Part of a small language model's weights.
Size: width 256, 2 heads of 128 (1 for keys and values), vocabulary 2048, 8.92M parameters.
Architecture: RMSNorm before each block, rotary positions, no biases in attention or MLP, untied embeddings, normalized queries and keys.
Training: a variant of Muon for these matrices, 286M tokens.
Each number is 128 + 32 x the weight over its row's rms, rounded and kept within 0 to 255. Layers, rows and columns count from 0. Numbers have three digits each. The size before them is the row's rms in percent of the matrix's.

# down: layer 4 MLP down (transposed), 1024x256, rms 0.201, rows 610-640, columns 128-191
# gate: layer 4 MLP gate, 1024x256, rms 0.394, rows 611-641, columns 128-191
# up: layer 4 MLP up, 1024x256, rms 0.425, rows 611-641, columns 128-191
down610 096:097018127074105060182123154137103135133109143100095160136132171122111137098145123126103153158193071192122151143174169143127150104119168141104102119137150079110088141142154063109132126106104091
gate611 105:125201171169139133126135104154156148181129175172116144163107158131109166090169103140148158161111092159135140065102118099119119095130081105143109128103122131128113151149092128143081076189116157
up611 113:157152127100105120048123138024121125135129077083159132079113133137109106116157142121151154074123106155151139184101169093131171138128156125102085129109076143151164165187156116122139168170190114
down611 106:102107113142124107139115114117099058115138112114095128129162106108116105143097118108072076142119152078079118111120119122100085125125099150098145087142147132118137099163133153097180116138163099
gate612 103:131130155141163138103185119138164114163117134129102095071107189176108158120135090091168127113050143177182112087075092092172179158137130121131108103096180109128082132115109111066120098139162113
up612 099:136192086113135177157172063124118101092102159162084131117121171138061126125186140145195096120111146182153177159169140073100143116108124127128113099179162117144125111139119129149121087141159115
down612 099:083148093072148099076103112132126161113070110143108126088176125136044108153124152077115216103079137133076167173149113134140169148053148113154124128145088090148121132134133098135136122147142090
gate613 096:122139168060167123137128138155144103165131133091143193113114148142147091135121152178116153107071125191170124145162162116082090122158100087169096094097123206092136068108092084125127077195128152
up613 093:111185060101159086176064114172170095118172163140137144123157144121153153156154157101149116139146125113141113119113145086108133091087119121182074120116165141159087081138138087158068132151157125
down613 098:114139082140197179113103122193138162134112092152142148126153163144159158173097124098136104090155139214071037140156161120117132152086125126103102130147134116105076156119094133158143177119132147
gate614 096:128120102125077140119112075133129136149101176137148117183151144121086128111170187145143146118152148128070139179129145107135143112110099129138157121124142154139072145126054176150053181112123107
up614 105:146127179072115123149160132137094110158092110148128108163069191143098143140091164138106140125142196125088135114127133112119196130222068160138178162089151166167147140165117094058175110049120146
down614 108:143124123065131104123131096162129097100166111157123066137119150167112111112129145152140066084085189100060120095095111185141144135137097095078139154172148139108144112123112165111086189093105112
gate615 101:139163126168150119109126104089122179146109196207152120184169135082118157086165087132102118115139133125093115131135086141115071141142038128154166154166078172116116141140164102154140107096120148
up615 101:178097158119135115124121183164169101133101089080127146129091095121067189146099135144100117091097097171097146101114124168152151151158154089133130102099129178143120084136107132148121118122105152
down615 103:145107093142073137125135110145126096164124131125180102139141126155123127094181130183114151138208117131105126157163170107132162090153092138160125173152093166149110123077109135128186093186133118
gate616 098:130133104108133195088126111138127157086169139100065178091133116103037127134137133123183168136107180108100155150085168078092137164135146181149125141124160100133107181108153192079134185171128156
up616 094:132100146122133183164164074092139162145170156096092139149125110121134101156170049139101121120112146148124082175092119110134164190100110096082132121141123144109082132156171173082127099137088083
down616 100:123112087104119126150107104127154092081127176136100101120140105208111174126140201111159166153113099148128132147166146118105064164145108150080146177175138113110112133161166102199103160126106142
gate617 099:170102130143106125131129128131160118184107121125094098173112115125131132165098178125143153081091093168160161130106145143098153097082114117118111071093107142114128109077137199138086097059125129
up617 105:180117104141142128163110095164109093147135139102157149180130109061148095121128175108179166190165073107116080180115147208134128135138135228131086134123070163126105093082154099149140119132126110
down617 103:125137114172157146084137160113127134187162124178109154130133061053151142035121124162125152075130130147141127093140156107134093109181116165112106117125144083131054144132179103154078186108167116
gate618 091:050083127139156122168188164128084122153201115120114143126135144192080050087094083128156108140114134113117079127161128112149052125082115119117145154083128109098112123088122137137150082075088145
up618 089:114091109125177084078117116091168202144091108044099147085173132150138155130156157086105161113215066124113158110082178112113138133143110128122137131186090131133035085099071131114123142129155139
down618 096:090110116077117113137138048143140140138075108204145118063100138135081180106134130120126152103136118123172145145130145126127120098226175109100154109145127100130118111073121167143145103188141126
gate619 098:137130166143138149164069155161154222140065118068134148148166137149172185084084148163119110077118149119094146124134121104121111106139127167121129161142138150089133122128117109157158145087075114
up619 095:101115141079153116143109079153178149088144138100202126095118165105091122082156175100089139115134104083101119107145142171159099141116137108113122077114126122129084157125141149150098145102190048
down619 100:139086053145059107144148092089163099085112134116163110130149138118125170122095035137184124091112159126071131120074156190183090131150101128126075148146165173091158169110083142114119132156133082
gate620 106:095077179070141153097156075131142091171129088190156191141162107106179072142126106141189129099124190136149161095124097149068116167138133135100193120207139150142107121095155115128167082135170107
up620 103:086122061073133084128106177165101192121172117133143094080111131145067099167108114110119125133129135108112099106109110141137188095138121199161062097079140142147149124112126179140111185091087102
down620 104:095129152134077135120094168151120182158159148092123091141115178180104154134101068077110153171101105178109159133158167101121113129124081154162075136135172147139101133114101175098110125124121113
gate621 104:144156134055141171158108106182096117139126140123110175106112120146129135134123090121171122127141106186118140124122116119132195184103074154141176147137141145118094110079158085093145129142143150
up621 105:136098132187116133193091158108096116102138096145154087143075106103200162129137157126143135087174133106077155174112130157111126115117107101145080117091098154126081062173174173068109094139192124
down621 107:130127146111188149135117158133133137103153113101112170129135146136204085159140088185155106121128085129099152171130129142108167175133095104143142130181066134136122150112128189084151113122111119
gate622 099:103062150161102070150117123155161188149164130123155131144134195162150130134165147133067136108131118111132164097134133162109168153192070090167149141116189155071151149088110101164181117135037146
up622 101:144105118126116141184150117092132077166163117098117055177060107174122114085092113159110119092105084134096171102100138114122101098149086054148101159071073111149118138150130143100108175109126079
down622 101:117115090108157099111038076120130119100245118092094104152127132131134145108123104120122120074090056117081084140125148156076100116185155135145091167098175092119103156155154091107136117124117088
gate623 102:141213117107140138178151135145072055129174102183089159157160168132122125161136133239127146121116012123145122116071104133165143108095151146075150167072105145136166102123145115120118071123071121
up623 101:096096131144208145144131113145145156135064142104146151116107127121155118126152123099106118149132122131120137092144152106125096107149124191145084080135079165129086130138114165130171147159118086
down623 106:168109144148076174157134122119163134109097165146112177164150093082051215111127168147183094067139147170156142112135102139152137163110149097128076158121113173186147164176119117077127132133169175
gate624 098:179145122158101116144123118204090122148209117034190135100140090080158060076137098099143126114124127130137097172123119188112170113156112140153155207101108130149110156141134091106063151113098076
up624 090:132081108156121150079092109127164157150128129105144156124137120088081102155125117163128159118116157110128090087122129168112177094158156116134201105088086171131165107091137122187135130087158136
down624 090:097130105074079152156132123134139112127133097185143083112117194120168144150104204128117060106124122206104189174142059154127112151152166154145087143145076133139130109129127062077066149059157116
gate625 097:168171146173117167145133164142218131172132170151178080141142123125116172081106063123070135165157135101129055158085137160149110115086148113165089173149088154112109125113179126142097168151083131
up625 102:117114104156207182136101148111117138092142124136132145105103152172099136114152166148091102112138099101190126172150123089165156149133107068096171083118158180145168145127156129158161132062115133
down625 092:106147121117165180093139142182098092142128123138117156114115128133097095076150190123159147146129083156064104124091104120090065136096056163150145063107156160145153120130120160139155161101118098
gate626 100:097207146105043044085155161114087201182136108137135182163154112124126100127119137063136118177088087111180085196123139153154109160140090110156105195157130090124144153135135108124126126086118102
up626 103:128176157166120097088094135100135088136100120120111123144133114100108104182166103167064160158129093151187114101107167137131068166177188152108199167153100153160119051110139087085105131108125094
down626 101:165125110075114127127168139126164119102138107172154197075047128175142163055175077118115125136165153184132128182174131117091114118115134142108123167086095141132167116067145135074129087168168137
gate627 105:131166096102086161124133203170102138165138109148098159120126111121102193062106149119098148066102169120082121175121116129129106135157122117120134143129083124107170160145101116146186079145099157
up627 103:187122081173124129132198106192069203159097170129125162124079162105184189122137090131132125215153143081164076126100153162117159121100125121156138136196118106129205132070144080120130147083139122
down627 103:128147088164127120177149142069134136164088152107169177115128163139178126141083122133153122125120127087109153115119199141163152144189135128139179089150111156178097162111163101088136210124096110
gate628 108:097112116138157140095108121161076156177137172117146137098164119098109138125117122098101060153133163109120123155185162073133129104118098077220147174095124144116153128082172159152124156114062134
up628 100:097093141082173085147101110108111101148130143107128107119169137152142206181075150089084156140155127112119160106150109055136179138135122085159094156082143126095087135147074199145112155083095179
down628 104:054156150123115119085102110162123124168157128103108176076134097112169156128201137169144179128064164157070109137150112119160125145172084101124123153140139147084102149154133099156115141141084135
gate629 101:134111092091122149036161141147139102118114142062176104081135165125164146110128087151154141087200148087214136150137092115157106145110108119175139141160148088092179088109126172131089134132125150
up629 099:131194063117141119092090148112066080179166167103129133105102085188112089095138132131176193149141142144178163116199162101112151149102144179134100088130171176135035167139129143162104126116190191
down629 104:117143142130189044069146098119101083170122136109150094110154071129105108142150149112136101069110108132097067157179136065165108090139162108069133109066159158100193104105106142121110084132165130
gate630 100:100137147112105129142160151100130057051121151114118118202142152149085151106108127153183085169157122148149109101162151099121133168104121060157158108130140102116194130115113150082128113157173177
up630 111:072124157126102221106141109095129150098212136151188183169163158189107118130095135071137143105090112127092140105155135139100111120158073166141087201120145122101126132100127144200119183108163122
down630 106:149109118127122115101143140129120194105157107132154098132136117144131130103143089095157111152122125158086098129139100140111067075137121148055161190110205078135115128136060099126153053130109125
gate631 092:110080039108044122180107160089084132189091144161132142097142158092187143100171174135112120059131174177086108094133157065123105122122177100119120174154102106153153157058129132126122139152111142
up631 094:135136169140185163073163138121146098100172168120149098132125080147139076151106143125165121107163092143135177077172110135168144087119107121114134186173068128171160156187142188096139067111106203
down631 092:166093108118135094172133124155164125140040168124130143139183126055125137090128099136127080136155142110101235108160126133118121126078184168089156151091113135155176128127106113192137116106143085
gate632 104:128150149191100077163122087147102169149121160188162135149102084096146134166099150146091183134167130111142116167104145127116181139077074122130116080093070164091155111115094103126104137142150194
up632 108:142140166158119131130134184120124137089097167096173127188100074103161095100170150136140128155142133131137121100084164162135172185132146161127068219145158106135120128156109150177140102115047117
down632 105:129127108134109158088175109136139118064141175157182078161069133068135160122107210120145108106112057113106177094112166135116125127147115140136123149118080142170106109121105090173127170172143132
gate633 108:095123105134149099120126168142134103144111143139107128146132149152162125139103207166153111191082125155181192159121115114136146169165100145144085087032105150069191136091124136201155168160182172
up633 105:114173152057090143109142145084187155132120133091121118148076143136099149128161121102076083143079187137103130133109118163121109069103131105109136129144163115132126183119149191106126111163131130
down633 105:108143083161116105126102087127111144144092153148131044091135121155177128124129139166126087100067135121138165140133163123138107168166135111161125111122090161126086150172146081114168098079135130
gate634 100:123119188164118147099126163155156163138097092137147118118164113134119124105089143095102131148068119074141143177109112107112155152118100142166134106150093144122150059121118121099147136112190201
up634 104:139115199151104117118147134141108155091143070131112141081156144103123108094125100066081094120182091114186128105150124113153116143149175124114126097140093148144177124137142104194133157096125167
down634 102:157144142101077118060131183136142148110134153102098084118154144063134143194113108096102099068156081155103073094133143142158161128108129152118175169118083174150118164153117104140105114122137108
gate635 100:090079158102095126164105132108126136136152151110127087093091097113149148131132108146097184131074135062144136170147107140164083140128173093161187137153129130163150153152118109120106092084118081
up635 100:217136152190122093136095114117096097167087193168083081067112109173140096120083192118199132130153142092176124120128103201225146200136120096133090136156118156120147170096103101139131187155143138
down635 096:136079155101133094105121114142140110134108109147121111141092112116180171138117149071090087170071186132142108090171130036153137150154164107173107156094085150132101129167146098117119072100173123
gate636 099:133073097110119150090202103067123134138116134108119137098176171180135166116131119123166059115121111139101165140141118182147128075118093140165141081110090152084173078098133170157120152086156132
up636 098:078135145104031129125157135064108115155174155062129112145172085097142086138112143190170146201051112174127134143087125154168138189150182206149134086159160151133118154164094088135100135127142095
down636 100:162130138122130183102093098147109112162082146167108092121085101102107106153144150187156185109123148067132066070088153146115122181146162170127160134131160094152121109113152127101152157136121156
gate637 099:187119144139161133069114156067140152110135090102117108156091169138120130115139163150137153140095067222133196175173117140110173116118121218138142124125167132095183106124123117109032140106182119
up637 099:138105164069101113137177106148116153106170175100126163147123126169098147088145110114208097191152172108113078009082140140185123116120115156091190149087079110164137161142109119104105112159112142
down637 097:067092144152089167156105075082126098153087108126128114093161045136098105148200173103160124133132140115107116077139100129144119156108143152181122094132134146110162132174146157143149098142110108
gate638 097:102148123118165208106113120121067112137121160112153120149137073124119152101186149116140128158134152123170063153208164145095178118112154064107080101093084119063091136120129119078074140078170114
up638 097:150104161127129112091143130145148170101133063149078126068131140164107077108113098123165119151213124123183149119121125183135104122117126090131118101166111143113131165144069134113103134093136096
down638 098:149121153113177128155058105177175118096098139156156125120225152145132108130124163190064081160127119164144092156124065107158094148127131115092220154093048107111128156112128185144134157186107174
gate639 102:127116101181106098133118104146118122126090208090095124217112179146131069109118174129165170136146221118185127128139106111145123128050122098151151150148114146149114113131089084117158099124198135
up639 098:142184137095210104139148099145094096162152119112162201095153099150096114071127132183089079130140100115150139185128158112151117139143121188102104152171052128166157137088076117141193113207175119
down639 102:096139138143144154090113120102101174182177105104113099089108181152176109078145160034161169113092131144099104113149152118046093123083141211116148154126144111096171124139113168167136095187173135
gate640 098:157087153136138080121106091150189134104093146104178134147130109083130129123079105153119119096118185092118131160156128171179143075173119148102116133120121109095110169092108167156093166137169201
up640 093:141189151148099162089133142137149196134064055183092174132143083105122173152132117064058124122130083149185121133153116170150123170144132075110143159176126137104114121114105138117112126106129150
down640 094:116091104093133121138219071088163137153147122077082090081138131125123129068131142157159121163158096180100150095073044111070133144054130130114137149102161178095178142166140122170158150157113145
gate641 103:144105129140136091101109114138126120073124053136133097116128145105099136135169150138088177158220090151128172124108167110142092099059119090162129121106135132094128052087100131144147140174089164
up641 103:124126057092090088120124112156148135124125086106113112126124154125110212105092111143191155102106114095116117120126142099205149107126154153190060166123136114156144111089152181171123127116166170